python train.py --head_dim=32 --norm_place="pre" --attn_scale=0.177 --optimizer="soap_variant" --lr=0.00657 --warmup_steps=200 --batch_tokens=65536 --steps=2733 --dataset="wikipedia_en"
Each number is 500 + 40 x the weight over its row's rms, rounded and kept within 0 to 999. Layers, rows and columns count from 0. Numbers have three digits each. The size before them is the row's rms in percent of the matrix's.

# layer 7 MLP up, 640x160, rms 0.2, rows 102-188, columns 80-159
101:548461501483556570484420523514473470496459514531529449505515403467408397514483525556483518505483538474486453524503544525609498514457536511504611505472433447586515530524525463576506482566489493541519487474526495442476504439565532511484514521
082:431544474558446421495532543502500495537499472495488413577577506538486509546506502509427418514541449486496511487549495584476530551468450522556475501545535480504496477487508445575523530434442465527503451581490477537506470482470491448506518527
101:506600455515518485537472517522434439450550486483491452500483418521464483496483435546531527438583516568450522532491458477583518516466503513541488434534469508470519589483530500569473494573461490491492512482482462482469510527477469409516491555
077:539517481471467508616558441495486475500394520464527529431467501476529527531532497511504520428532477487507526507506495493533463412527500498499534451516526427550578487470417478457562424513462469546450470455472448513461495528442574612503503528
111:500501515488476510579517484518550538449522504445511514536512481450463544479555437500508482438538503503485549434510478494536549508554508461542506449431515509491565568509424548542536523537469527456489535498545460487494464516490483504565448493
111:480454504459547482542480527536525516505513470510498544455522480501502469480466495476521490490391527473522487510474540506533484560445413578449428551492536506538515436471427483618523564534468477461506475452509480488479378505443547551519542456
110:489514453444471483605492476516530491611522456491477494544451443496490533510594545510532573559499480531470481483488476520508545526494495540537501485497432525495533472508507450537541453429515447465460498578489484523538544481536486506455563527
098:504570466457537492480514400477503472532479541493502471626389501452479556496552551487518461446533477498493522463533493560475480512480459502477490540472524537484481472500378469470536524510564532451453517504452514564504455524473543456511558471
089:519539494477505494410549530565516512426535463439462471497487494553496370558524479469443477490550432489474426517560521481451510520554487588517509550493493500526506569462471566527464478452473457572536518507452478489494493515498527528452508506
099:448439474482514477568566509520507611477529507493428501499491545486527506470469464491545478568512515528435428453465580456517536458529536494490486517524464576492510556519548476482547558473507556486550488405508524477475429436488480539528446531
101:463502571490491564488524467506491431442505534519459479447507470483503478419558486529497456469454453577431501489527553472484541501463608535484502522492560549464483485492417450546517438503469462444551493518465486488445508493474455514499471424
093:497575574460488561519513535562499454536449520446432513578484473435520477554485406548442461485529535481493500468454544486465497510470522498468572548514514557474473475510480523576500491464473473448515502502484445551549510504434517459442531468
086:493435485455448469474484473519507495438527507526522510507628475454553512504508452553475456569459520516515406537503529430496475536428528510516486529553505510526530497492476451517475542511432513521466496468635542458481542551495515383466512486
110:520464464429489563467537496495560432548532525484538522529544511437526490594560479562493459416547539494447506507473512562498471517548479525525543491525488452476472516474427409468564551473571444435421411470497515459561524460498526428531541522
091:427526423544503557538551469480534441474473520504485534439522543467520543511512467525616508420432551505475547482525503526530519462552450480499467520530501492516570453437493473457459506557509513509505551510542524429503494548512581551527541510
091:487500503447537390501480451462535579528603431465479488499461479498562546598419519484480435519473494448548476492534556520520553576471427508521476522470444431490457483517520448457539516582505522497542524526531469507555579466509462555557537526
077:420513525440464497461422570499471491488490578491542484423509519443460489530529460483497470505539468478541502492485508495547529524466509539513471480497493531484505483442576527510463442455465482488490505530513479564493512500599513407537588524
090:479561545584461457439468503564505497488548472517481613508460521519492504499468493493571548509450493502483513463580504503532532504468479493502483483411450473467522505483396558436460498426517528426523444519458551502543475472431488482549516570
109:574512476497463467481506513475556532449515488498525503487491520556554452481465483441569414428442474546479509450472478465459546447476471485542503561512568461587490508465518511575539471527506543530480502477492496449533510436484502524444460548
119:454502522477489486523518489463504540496559553469510434456451448566475491452570548543583518553491504541468572430508508512432447561488481568426550511493514473471531555508450475498542461506515490485481542530535530509486378470499563502534504492
104:473466527422521441516463522512536446462485473519507427486579481536465515478490510469447522496522511552543516471474532524544544519411462445555546508542452508526461490504480431585499504433435502534448452583494521527463485464531350584558577504
112:489576461454513497553493568514525470559448458530427483489541471463493495535608522466406524482472488534490524482529459498416538454432476477551525474530498497498569498485389455467523485512542459499475500558451465444468489486495532526474522442
106:548557447524568514488496516505497479474508498476476394541450542468521497475486444542499430500445481482515567481532468559439496506548529635553448467545467484491554481482508466547451482474515497470459494517462522534458534494521497531441525472
106:509492484567436474474503439474483571525423500518508481476535455519482459529486512489465542401518550529519485496502474490486499554448518537510584479510438510421510511464458542432473549507525482575464508462470491518497503489475528441462535497
094:501540488490508511448520475492507486506454513576480466490502508500467484475464582471516536535518528500467499431565466468547508511566486516464401541533466541533520470557484561466481517551513598509462565518459533562420476422482465481470604543
096:543407551440531544524557557458608447482506470501437490429460482541489465505477590515549566454535479539510463468466484535451488519572516477479500583466489511521459423516533503470440462522486495522494519480553509492463450498499501510478528459
093:458494530521558457484473472464472529576516437504562499463560445492490545538500498474488416494511451460485492418490486455495478463465473495486531514518457507432561495446546523509486433511477468490440495488532538531470456526532520458553524386
106:451543431540539498497497503562527573489487534449433504584496432550531480471549583511543522434531459480515490464446513527560507462507447512432535535485464480568543497528488506485438502518532500516424482469506481491475481588489485533532538490
100:547552463499536507520513517493455475523483564506540552549500508413528453529526503574489489471530517498578576497529499529482501500445507468502484492530426458584486465514523485530505489476541468517425476496497488476552498462479440450558516544
114:477532528499468539540509505482390568532479556496512462481524451456473469402508562562539477483469513578536513565507515532525536474522620464540502533494526484477535484472561425540553463511520511487491489464489461583507483547502482495470473481
094:561614446481445526487452540558458538498459599463500521522491506541507394477510480495451510543465473549538495530468582463512549446499453451440547396459502478544512570513491471483551546499576460492513451550453488553543480479609479515442560542
087:509453550478509493557542464466527448516459503503602387510496432505554598501506496516521506530557517507471452509523402534505444548486435531514592503504511509497477491504552511555410464538501465552491492437516491479483493531558475402522491452
104:578552485589522559472483518515450458457541478488483428507544525438542500488526435496527492535535519457537558473433462453502579503465413510563495485494461452553566537498515370614547487473524512502538489485477557458532516438529527471546564468
089:540559526441429504534578413496597471491499484477538532495458460512557478445463453502537520590579439464491515473545474509539462474554514464579460496475581532518534547507507474476464541540530524463536480465541562499522522488489504484479463501
091:462534529523573470540509556503423536443471476507419464515525521494538528478506505459483523523544492508538483534443501523466503434497508503478498527558485495485500486445447478461405515570480504512523488464516483522421475478548497521546548611
091:463450509475520457490448484464482488487589473473470490507515422503521524516448512466525450479518527463569501497496562476508562523458563501458481475461483546517522488495553500575520471561551477564500496482452493487499586561486485530520554493
091:552509496606462543477568518479499501489490476435450415495474527507458583525510454528400471515502514469449497486527507500505576522557520587506457493503493510493469446509525498571459526508588513534528494474478481558498455438434494469495499555
084:478502482463493562528489447509485532512513467522493452485444521548481514490488485513518509527475488457556399514512526476471530484450526390497518464524564527473455515492508490499486406582563604534467451475492493392556477497493451608509489465
090:437439477510509511473530508539541493551495558461494426444497511509506537410517509501450443501524496519448407500486518485492582487448523497527549451572472458510546580511550496489464467563534492476415518459476472463478429464550481542470581526
091:462511521513507486469558465481423578529502469430553450578540417481576507491501577480498494459556420473546484477540437495440440532479490513480525476540512536486538517480526480506495532512490435491509536582520446509516455499471503480431514492
099:542557487512491462538479499485521435451490463605474557468471545514515500476543485500435537524500532482505545469457453527469534461471518506522503489539519536523479537498564541445480601460539507493442489430488521539490545482546488508529501513
119:544441420515508509475484511506564443506529457517531551495450529497491512498558572527480461560502541398571514463460522489555491511514517536453494541543566465507456518479526470534463533552551476463488588532474488490438498490475488479525497436
085:545556440533530466488550507561472478446415474562613576531548475565433454536506461526484542510427444540443470514500430510516515498486535575522472498482505546429476486483464486475458463473526397538483490437512535510504447513454565524489541448
095:482455541502567471534557467449495461474603507477504453538464506540579450521449444581522527512521486503456467523515493473552538510486526450448490508557507496414498538525520451464434533571478372547411429530482484536449464532499449480489490565
087:554520504505519465480459465558560468475412483497467534461491495514508497551487464499571544448434533551475458481440482506559482496496495515505493499521507497446455491471528502465509526473563544542512430461529518485439525557467444500595520527
080:469489525491520483563458416501491435510571458464533516586541501458424419410440511527594560497472517461519396457486525466460558511500547527496526556552509558498606503468481485509454492579474539499487505510474476507519500515532495467435509500
119:498561473547466522566470476537481486474514485473504481524457553468464463490411512495547476512570498503509482534422532509499531504450567543487468485447502543499519487542407490488466509525542543528527542567493513550508475503515502485464517450
100:485516491424526448469521494498533526567494545466505567556537451486452527405492483460488540506471531557527524505498488535588549543520473475465527530537449537532470491457505488457505452523504406497520485534512446509493471496473521536448600490
102:498486520451455548482465494515531498475591516585540434516430455547539468505541493550486479506514524512483397504530471456572446542536502500509521412394463510570552460469540504528472522520500515479480527540468500525502503473530559530509451562
100:512543433509514480487513510412566493515418520509538431513573437522564528553491495515486501502537509494484502525499485501528489495526451472520460508447450533439501563564525548448512441454549512532491434514489555406451525460466502418486523475
105:515511487433570503496505508521457548456469542539515521433456480498490559468512462562512424441546534479436546431511549459536470474557494518463577485538502473460444472443462539518497521571578472429513530475526510449513439534510504578511533515
088:572485463444517575506439463435531451553557468533448543484453515471511508491475517557490512582507497552440513529533532494537520542526485462525575489514538433579521500499428486498481507493524573501502474456493464443473458478501534525412501534
098:471495482476446433519486597586479554460439449526558482501475440443490435524500455500487577493524478461479615484459473495497466430556524499502470527481523473525447513473542550495471489518549458461536477485535504549477482485514478543463498461
109:422546587480430514459536533484508427539570536471436501444450485524529477601476470529573571502509532595447523515477488549452484490468484474496448530482550515455482459481511528528416463481496467445470504445494511533473514492486454511484468525
117:536549427468552494495546528522452487560536539587496576509541547539498501499513479433521485468539571559469571451474506416500531485493557433487466407533478494473530548477434478428575542494453457500507424501503505522516543546500505534477533488
095:530504451510557469493506456528509522498468486489452531565460494448495556527458525497464496530476437449514509472543530531566528569472436529523504492508394487462467508502453545539505502504432550545505485468523445478633487477539484516567445489
097:494505541434466555498490525474576479534460561558548513435527517454490570532491511493477534555528513521495496527483501472453520533436553514550497503454462445529618492558516434433423521497490531475453499503549443496486523490512472427508571496
111:532528461529489452418526426462502496557475493498533503518490515439487537471457470532531538498428463560542471505574476497510485518449508507514481475552542468480513506441523540574467470602521511468469482496530529504492474519388528463504496519
085:505463471479456447536473453544477454600525523591570441401558547472539491537486505481564556498559449516501533442493512455589519565494529432570433549523459479503431519481514514432453415517523513536525504500483471555452467552501569474514481458
106:471491475506520433433551541534487445523475543503485493496500495477501556491499428510519548518436560517518515456505474509547541521530457416461517490483412479492554550435551434536412437475471446479558543434486431538497483528440571513473496537
104:494472451496544485452487527566503485599513461531543521530529506463512560474491481513491486525458463486481588453529435440433604510646480516449528507509466582473533557436572460531496530540544508515484508431456464493532463570394515525431527491
088:532571516514516414571508474461491543536470501503455547537519573557495435465556583488526532545485505569465494530510528457469567511484452528436479532462484478484501463497538562547453498504454504453500487515457533522503465532590487546536429534
080:455576461484434503475578464443441484566510399529522477580523410552591416474488485467454494619504485564490448513470536433466526480509557523493501469512483471451533529520430500503466499525561482530493468435531513414550434470506540499506411511
112:509433544485510478514492494500537528524414487579528452484512540444481454504502528422454544460448566487504503512410510462503495464539533504528423548557482459513495432532518510470475511528527441492483495444507505460476530560402498520493552510
089:517519489472516522456565506474529483522515553514532494519549503448463388518484425480557502595594444492450405498493520537459517472534511507521529494459498518484438507569530483479459508505526490519458480557482447479529457512505447556461501560
108:525541509455528505483492518510502504484505480429501524493553468489530540517532470439552474561469452552494540512503511559527446495467527539458481462488447488528520573459535442523451514511460486568550477461602530481456568503519436563481508538
098:557529489497544477521529540515523519523491530504493470455465498511495508491505483534483526526487551495507485444524551450432478501516454507510464499513501530545497488449494466522585505455435495543470409486659460592454474570421387467497445461
089:544430580542419509539477497534501479496488502546485436511515467489427540467566482548510523535429507454534471522472526539509527405512532502471538470529481529511522541485443441468406434529536502480457468490561608513450457536442491548494480475
096:484496405487492495439465429520473511451558433483460534488511463561494525552521553579538490567463475436537537485470556478581537516426548503522454499493498540488457463532490442553500549501486521493488463482472481447555448503517460552452580553
112:422513523547551470511515546448478521459444551587502571494493489471446572462495419508549566603425476518509556494481506483503540508447541475501484544556463517499526533529546507529472560444415466505491505414492517486567477541547413466499476570
099:513496458475517495500591481527441487479447546541526472583455486518476498423462506505506537430461501580477491542429488483557556510428520408538546550572557534516585500479480488504532528443527499412451490466549437502502452451489449521492529490
108:572512513528520496481463398586456482486486507513429430515509514506520512480473571563415490468473484431402472531537521476508508471589504504558560533443553479501545550476481465592549453546470466529511495464480460519540529467492470552469452537
114:498562519592488540452500442563524534521515561517505537505538487477540555423432497497555490540488504513494458534462495550524477465511450521504530467507523405543527474505512444560491492549457475455451552510530524517483515473543457478515501519
090:484551462520468441430513595408470505519485549502565495544542500459491508455517489445508546484488476478539527537472479486480422478534477472481574508512505545537585477446398428445486471468528472485403551541455507510470453488544531506535549492
122:504533510459495475492472510485428450548540489495538494521441491505532498528544506494522444487539467538392468526394525480501466555494526539501512517510521477490579512481450391502511498464465538474437458582444512537444532515511547483543432448
086:456570513392496538463482510525582493499457486492501511489457517497470505431559480492508493466461474508435508521438512514525589514450442553463520433508444442441419547491474540537482473516521521526481435515465551508535501543518476429471496568
115:548533519440501519517544522566487465548498529467443537477541490629458475573513442528459526474479465531511497518558560501456480465539445519456522496515593462488504567477430519508537542497484491512495524450462481479476462436524523421463401507
100:529462488510555504471468483540500517601522441451476452435559479504522417489446515487467524450486472489412557497499510597588558473559525526458441486504556512489446551492518471498499499543504547519560474484539484493575476521486521488579509423
083:474563536624501421447538507496491468486452392505461475536474482494572475508495521484497460508520445483522471502528499538507540448496487569519483488484520538501477471515471420530466452547498477434561455483430489455445494502440503529531504478
106:479465473511503560497497509489453516526538540553477462517473451382412502525520492425515483494461555504431490507489444388462508513530469527496450445475467526538567496539469498473564565559561477466497482534515556489503466568517511524505486510
096:470475508434465447560583438472574455531447521478521481443568515425481469554495472538446527495527486504509500490474485539519450462536493512440569440549479443536517528474541481459530463565468548454454564437477488562470557519518506524535540481
100:546506503558503511499480493456575514518553490461491482556495451565452523487452515496493487476472560492518457468516506562468520494512467461445543552485552546443483451391500458514453539514462520494537515419550515453509526481496512466465425430
093:479518475501530420411480469489489555572496499441467505492558478448507481514450485505483506460493443442486477511438404424465536472495486556466437522469529533523459493492507504549513522511473524487423482507506514511463463514486488455523542445
087:474543539462542463488444533504511527464526513424476457440519555505477448494559578456404516447456538490443535461504547450527462586492449442488474546492512556471528506504536566513494533513488467518468519531414490477532499446527438530530461515
102:517557470448535471559489489525501513530536466527595514527476537526477431454520506488468460456483544533552560511545538505482471444468501478415516435519438401530559504569481483522460405539490484482443497484544541515533497507505504473544517530
114:560463435571474454445476537494455535461502461477462453547456491514549541490501524542534544452530548539505486472495470459507606467517480551516541478464565481497543525531477510465412502516478487518556482565513485529488466494552479470515502507
123:508577477518517553520512527526551447418517509480500445526506562524542473487549485536477434498498468467532414489476485496475446434569510440548532502457526458503412553457515495530536523561514520509470502605488514492551508528483507529465530422
# layer 7 MLP down (transposed), 640x160, rms 0.197, rows 102-187, columns 80-159
099:478495415438527466493486509503508425476474456496486534495467527521522527536472545554539505545522514501478531502541568569418531526560482518426497442477500509531509553522492508478578561507471532456534464547506456462597486471459498506501476522
071:522510511521571520501491552498539537461501416551507486476463429531473516425504489505487497442476460515552567534464457491486502555507560533411515484481495473470420459556442524500478482435519504533530517510536520474542447442579445476536584516
105:479546505488431528469584538447528467481436556517437477529491507463548544438534427470484509574487473535535507489493510505547438500508499429538521488521542523495479485547485482485537509476474456564529470404471507594468515519485509550451481478
079:526419540514491472565505538526425515543451503504466501526475483507526492476467518459483448543503505501522467550464458487544485479577541482442516496521460480469450506530488471509523485499415490497604423472468525503452545505549549592439436534
112:478523479544474450536546512507506491504456482505440458517508512509533492475517524558502500437494481503476468504586537534525548514526500516485529526466447471427532535564526449494492509475507517612483453426482564540517504526556446483468533596
112:470448530442492543439543441579511471504563488491445490500508512533493432452441502589579446520498482455468439508533612488389548501518511532521520524525503489438447503464468545524490458504453540583544428530459515507519465496503494498529458469
102:510551482504471544467539514542480455492493574464495527497559454539515469493474512524537473480537541505481519537497493475430472431523488504523463546454532419532501484453420513487481494570452454523536474516553511494454489548444537465499459462
097:486553528473518515476506501506464538470490466485549517530488515518526552536517566502498541536508530462443534519502523518498488532552578554407539534543530631421435539499524543501514467501445498540514511582450550505501482536463470500514510462
091:449513444478525494489481516554459502511522439547394498503482481526520511470551519544474483512579508505536518497460524552471554576459454502478538397530491560484479514573443488520452452574534519501580511487522549524520468529515550530543468475
103:499538500497507453441452459520489512470526574521563533474494487481484521521521456476493502453466553420409573546552448482427472504524505514501509508473494442486515457445526539498479502496466521532472497542597461477520543543509473479482482494
100:512499475537470453517417431535469541530505468441502528551508443502457549491544532409432444511424448518566496479399538608542504472417415419500482481415409508466500529525448544494530549488477516428461520503535477528493495463421495511507533493
092:520455431505487505556477436546499510505542455471441416464500498511483453446441544473534458516486462586488510543583516505438506481509456480524467500513502468499537512473508464564568536567440463486542479549421572493460521536531506507467479581
079:505525448571525557453539533500484495601541499456467503532470500544507455534488556519493520545459450431565532443451452484443517498573462517508533509518514544484472511504528561543605448454468572464546493491460452499444488499502455572524492560
108:435522496501476536584439511554526503503518510550457527454491459490518501514497555547451510518575487543470582516511547513488517501529452517475597569607457485500525551519534464554480505543526488441503531474526509502515540455469480557461465514
097:454520495395412486467496565467447532532490468484484493534591541473485523450525543578498466514511518495464497507510503485488433514544529520419526413503524536463506489508499539479536544500410516534455487477567535559469491503482384566538490471
094:388461514492522453492479476495474579478567490515524456573553463533455513453438528542548559448542575504544486531518536492487485487528500473491447465530539473397492496427476462511440461567483497478560488526444481513508534530487528398552533530
069:450470502470512541451534466457537484489568557496514413461532541522540500500432541461506500549467538548478524433523512524486509530503507481539497475436532458497549501580492507509499554570496498516526506514440587492425528519588466477426604509
081:526447519492547501484574523552502532560510446461501534596544538510504505526484556459495582498489563446438482534456488565527515473573518525483495501502494511415504509490522497512496507464450544478499520540538552538537489503513469531520545533
102:534414515529501508570561505476523580534464493503512573470469457510516497530529506467511585523575512490462515489532479529455423512481487508462485526475513607444383533557483423521392522484532514489416531465450535504431530471516508504531497552
115:447514443441495526549511453543542564545554525492554485450494472472509550500514466532587504535511495489448510485493488485472551508501549520508522527493488442545547524479493515461474629433557566518477488486456477539477445521484494505503576524
113:539543479514458563576530475461503471490570497470522507514559517463490510451476488465515467553418418513436423601493505507591493532518498474493468484497549484485552534484565556428465499517474490491529476485494533529490513482452471487493529461
107:428469479577487494492503579574495482460567501506399513491555522484508472452515494451524529528497512546483533457527500472461524494511472500471483474553510498425447476496441539443471473525530569478491521514568495522550574433436503494484478500
098:521570442541467469521558533515435577526464545478471521470497499507518489478482499437466561502570504472488490476541538471488519526487509475506498483469485536565495549540444536526544507532564536470498455532584466545549431549526524491497489546
107:514512516489483425433545548499389462491470538482538566483553502494518464410548465478520454461513522459439478542458438498474548517453540546519434523528485479506504494479518454510464430447493444449405461514541468492545500470492482533513496550
100:497517495495479515485525536440475536474499514438500508537496500461521489461543513406502536427497541486523593514557433451493422446490480538480433482397481506441497485518445493519556529487487460499540456463431531489589486535544480510501470541
097:564477486470480534452547450501447497508461521482469476552547621419499487494477457501497467427465486531577465565555541525492517505499470476434436447520496394446450532568475468502519508541479503453594434506493439536558467460458456504504502521
094:512470519409519503522562532519443481409492531478500505465447570477379462508469471492428557445427483484536522502558529487414403508444610537444538541521464508449521553523488494506515501482495565520541521425485484480467496569474500514436525540
111:503468535454472487495531528463494456522542441506628572511558568389464513450412478556449504476417507493513514457548499454443539509446540486475463466438477531490527459573507497440440413487470472508510513460530448448493554492494472504495513503
086:542446429482476509457501468517532464458540481443455412479431501479495550480494510493521435467497584492442466459539556434491457514506518525488515508463538508498493531460465507386559494512520537513557430488543499537492540488488546488493462454
125:552512520514538493583498476530526525483552506492515552519498461528495530423537484470456491494575432512468418517446484468484489466509533453549493461409372510493559504523438518517546478486501555468465491475544506348497473509534441452442398443
100:522429476517487515470517465515561537454490483530442478537478536530569444446533500522548531517461501531564464479503546498501487496538457451453492530490432467471494485482527468449495537476448476505467485499475472544565537581494550459484537500
078:492492497533443496466487459552480499505534457533461546447505433507458537460515444465519421531472583519461468541491453527471475491530500541535487525463451527541578472523428510438567532481444493451524508509450553484482465461471470526543485509
114:484420484547441552488532564498461466518404458535539496561514578476500573475528485522491567544470479479454483454455483546450504425534507475519472487507504519438493520554449557467503575441412489542500441483550459553544498502459462518492464564
094:455543522488557505467587468483441457588529500512490535442462435548458517490532515483484495512479462466507503548464473516474471476532483429503545552505475492549506412534488521484550439467461541441463532539555525482496510476535525508463493491
094:391517482450458524443522475549416471544481417511519532534478495467537499467456550488531450462515515444480425549478585492546410536544538527495452510539514512505469501493570466472466409535430488470547475503556494450446600549532431514468456534
097:570436469455456549483559441471481480477526447422495455545498463522528535559462488476478582528605583520501505463560472545493570464531521438438485537458491454551530500445534500430479439535523549544517462545526476477488441498533478507550454555
086:481485527442496507492480511498377541511461499530507520458487506500526451442526484476540568458511526461425459514453425512408462488517502449496578569575493514506547489576473454432512523452449516502462553517470433484518564480443490463508484485
083:506486586472442559522554451477429493541444528533490498552514511461477504472495551509534469468502512566386538509534502543496410482476485559503527597565567452588482446429534448560463533497433481508538508552481567504545480428429506542518584456
098:492507539467514522424481530498503534446514481586502546479530467510495565483499535459546606466538559532523453464532448477488478493476493466541463555482475559497445447529472524491539480497549519500578598508499532466526498506496468489426569517
067:481514530551511486515515515469462491551531529496454502506480487551487512560442541481519504530521496477510513536449469502495500564560523527462543539501545485518435476584487464475444448523411581433522557488510553495526504538539431495542494534
104:451531506484486537461440499525510478575481462409556474601450475552479496489470490560554487568472523462562452489497573480480515476518422487589531523485563458528481459426482544554452476480380514516482458518475462448590500481467502562476481438
130:454437467508501497540468557411474569530494518449479472484524461516511484461586572547471550517499458488474518492521535450500479557532550527541427532408488480531497557444432505497527497542545505500444485469470482495533402430455518545488524447
066:494528605521484507387500532475531484533455542560397472508466470499512525458489516548486548526498496526604511426481500513518544559493487471510513550487498499501469562472570516504485422479439569517520511425524516518510528468559483540516465453
102:445436443555540550515500508529415542501458480523488537478469544440517408505481525427455499526474478558468576538485475581505482487481500474506464455560465572556445475527507513455492523498439405578416519510493521486540516550513490509424511441
077:538516453458486494517515547565386473543490495459457490442432473446436496467512529482532516438515458478560514518468441541524470473522526433475501572487478450509541450534505445513502499454455583478494505557467529385459438494485432477422478518
088:561428517467476548564501484546490499553489446516416482513472539504529479456544532483459478523435490487493600509481459494396448584466524458487471547465478482470418575492553586430557539471463464507521523479535533485511502509501513498489551493
112:522458506550490512466512451484464479541464497550460439416481559437486505488494511496497534479496484541523520510484454476541522502500499579498420518498505452525563453405431473478490497483545423551515504559488537523500506514483490456542459478
112:528501482517518467552450548527500559496528574427414507476487476543472448592434465536510469564495465466449553443514551545511569408487484488469477495534478470500533562561436476465560437499512463509571460479456479560517534501518496448525511428
101:488503519544486455537479488545430526529485468484478565515469510520504546475445510491555556466493477409576512434457534540514542482463452479540543562541503535462487545516481456514574504542480555577523526551515485539439447592472490420501419440
100:518554497482490564506482540485511548478518555477466445497434548494580519476535517443509525524533463486408530574531463465466537511522508526571482438542494449539488469443473527454578526509523562460457500466435514506479496496505424504521519504
102:508506508531498480487519506573544522490521483514510511552410490452508500562558512454476510484418575498542484570546533534522562575461464469501507536493578543504422511499532479491533573440425477472480585501581478459471546509480482506442490510
094:463519488450532513509508512416466465541512513585510545512477484431541498517471481530477487530530550467539550598504478508495452545486514439515540460527479544577424425520522445481495524531425564415479495489528504470468479546513521516503509454
098:470573512487550526497498431464523480536472460494526493577479434500511510513525495489438467539494594456544474515490451461571512572478524424447517544502555522478494481541545496529581434455552502547507542532525531498452539524508466531535474464
104:496486508461521559520550543509500523494537519482524468498518535434510441494491525435502530456499464489526542539498497525497473448546552523507470554494403472475478576499493542425505479527512496448445440515487531568478507501516518505461627432
125:498480448495584408475559531513541529465504506526499538499550519490582537508559558495512490495560493516506512532465523468509409539535528630511449528600505496459589504436463556485535483516525467510419446551462517503475472502467536465462494546
100:433423446577506531498475550550562501447539549454487474513473427523557553555484490508529490532453532503528510562459465443521506463469546461518494482448517537499443463520507460506517474445478454484533480560551484510407441520494462584523487560
100:502493478525506507461452456563493555460435483429460503557564473547490524522487453564564441523470494522538443487500573466478487457566425571521552478560523471487537442518538582522608562564436562522519550499467464483486482504495487476516437548
109:493562429553534514491443456473538450488514522488545561482494503566501572480522490484447487420534496476455550481509467535492478488523471479487483534442507442521558571510506540511442497569551530519508575574521520475460493456478511501403487441
077:567483495582475510519498506545505530524469472458543509476457487507493536591470573555506537458479496531509526506427444511480464482518468534467554504503523472549573523550489480470492492486507506455465513511484539491437527515534427410480484453
109:443422477535542492454469530578464415494522489443486537499506529459543486549534540498533520545555460511441489474563492535458477491540529544476491461505571588509487522510416558543542472530506499476563513471503410538506507483509460467511555489
109:407496511496471542533433462537485558471538553512511530509458484501487544590475593500491481546495546496530514506526475435539541508493498449488446449453471530499503446467425489470534476475499473543507437494565480525580466527543511489482527480
092:519510539535490493512471539474517559515517548507551454463497466595483498559491503516458469423452541509458605499395485502562423516495553515469484546481481511520471511499514537472530479476552467514479483436549442466551522506551403523479509532
087:487451451475549495549494521561478465532493536491412523473505511522429559542526603537475501546545471449470503471499490510484525503464503503506585486540543509546421453502547492546517502447491522503459535548484484512470513519501476529443541530
103:493489442451476519501518505552452442446437532531543440520562458515554486431483465499559485527504449574461486514501449517504453441579459486542517470477508450482507529481517489455440539458470470483480421559481461461510472584538464523433505540
085:478522549458514521535463480451476513478512552514431506529452531519500589492498530513434522426494490493517485497532499569558578538528530445466553512487522487477509526465449475514536532488489502478511516535534548527449619514497562488513506496
117:549496493555504502505529495493529529515584535550482507509524504612543506504503511453453584449479522528555447542453561514506490475540428469576506537487505438476470426479526496500538443506541503495465516574542488517436463412514503506478471476
108:482474492442506496531577442437509500474546476474523507544535547531439474502443432526575502544479422521466445472475555476563498490532477494484522458492388447486510502513517508550459560559444483413513517517452535547514467504634501592508456511
088:504459465488486508538479491500462557563468531489513498524521479492505497569560545515496431508472523541471463468473474510502509517509582442483510528479537507542484538454530538455592612484547556503480448498587489566440486504496428511441583512
095:536440505485497469443511450531422518455483391527465482458469530537461560527540474512485554553507523561398579508490466530517513431461519455498507526509474517513546453451528582506464495512502524510471504484532610464542509529480514478564539511
115:498409460557601514506430491547549463503672459504433523535487470539499439483513539482423540538509524463527527471479511445500557492563474476521480493549506497454461456525457485463519515461522437573503515534510471467522517523472629486487435457
098:441554546490537539482459518450509553520475505544498534523635459444427514582517498445508527513492508390508487526532464454458486557500524469489405489444483430555519454529489481476454388508477470434551500530506470500536523477470493503485506422
109:512514574558484507452506545534484463472502482501500505433576530556503480481492457562574445430483528487456519501533480516479507537480505464541470498462478450528458426515514544440499439459568441427471462533508469464511446525557560539527485516
108:558580513484445497518540477498472457494498566472475578476491549510541497501550454497534502499519518492559562445485416466466495502458461529480498458485481494495547503507493514473484508512478569448446474552551454516539542475480587525453484490
087:486501538489444522465467531539489449520550502479462454461528547460464517511466544537487476473475472510596505492457504478551434548515510473456540449545517500572580477436519551518494584541447533478523516527535513497488536478539448558445543453
112:466436514565474461451491544596524546507450478493491461459448527498593577455468520520490458504540558516480506468516485501475515515482487490504515442449442421455453483484479489484485406511527476530541473520558494494553498437511543467451463448
072:501500418483483519460506496544507517467520525390474538483451517470492516570418516508500473504423473491547485512417484500504451463520491497494501551510615499579529494553461495436478421516493567482544507485469543480392534507529480475528518495
124:548458529471467515561404511555499557464566552457536542490524574500534497497467499532449530478491537488560546503466520557534446473395559442473518481415449483518532500542427504506454447484560487507429493540538495503503453452475498511525535480
101:475567487477506443517499485530478469515461579514545517569539489487507509524532528514468529485511545517499465509481534498393451482389515507473565481480413556464568449498500518548496554485481501449413547434490493554456512506555495534499531505
078:502447525508528484483557517478472491458515493520577489541464431491465462549479465510437464428581479525552407518434515472558484491461566497474526580535482466529499512531526561505493485502472459498536528530467528539488526461525403517497536545
114:452555562542505457538520499514545452515490596395515507565572494506424576525517528533532493527521468459455466482475489493493619480499489476534416573463407509516515416601532511511494477473483480458537547561495529471473506456443493520535471509
088:498417554440514528541464501479445615502499451539548510484498451516536508505500453447511476538457522515602500492494494476482451484487551458506524543516474455473519435462464524437496530489445506500519592435543412514474523441460498507516509511
107:449469427537489500421511514499511488524431470473451468451458447494559455477497522443506464435499474481569564474430527454490415452451462511539499515449504558433499479505603525533470462468540483597428469465459466499521466447567559465471536516
087:498548530506538606484514470467473502487557492489455445572548469504479553506519468515483532526488503477479524464540559533487412485516534435514525539582536473430521502454525490465541467574551511473537466445532504470521560480483510477501512539
074:546493483533449565483560466520437572481521518535485473513505510508528484499578510600561507560510440510529509542489528517540493531469504518483526562544526542524497511592471510517539549460488537576508531518545568572538511484536447469549527513
105:491523484456501591459441518545524545559500543499476491520539488574486546520464496449497496502509444492430491450430538506545466500502499513499454568519567541520455438447494558488508539505488501522585446455466545560526496510559516580461508403
112:556489538493461516541456491491499474447518555510531458506453547504425464513445465493518504512514536481482514532489435504523456494464474476419482507518576517459504574477524500471462521524532528459459526485442489522464533447525498519425476553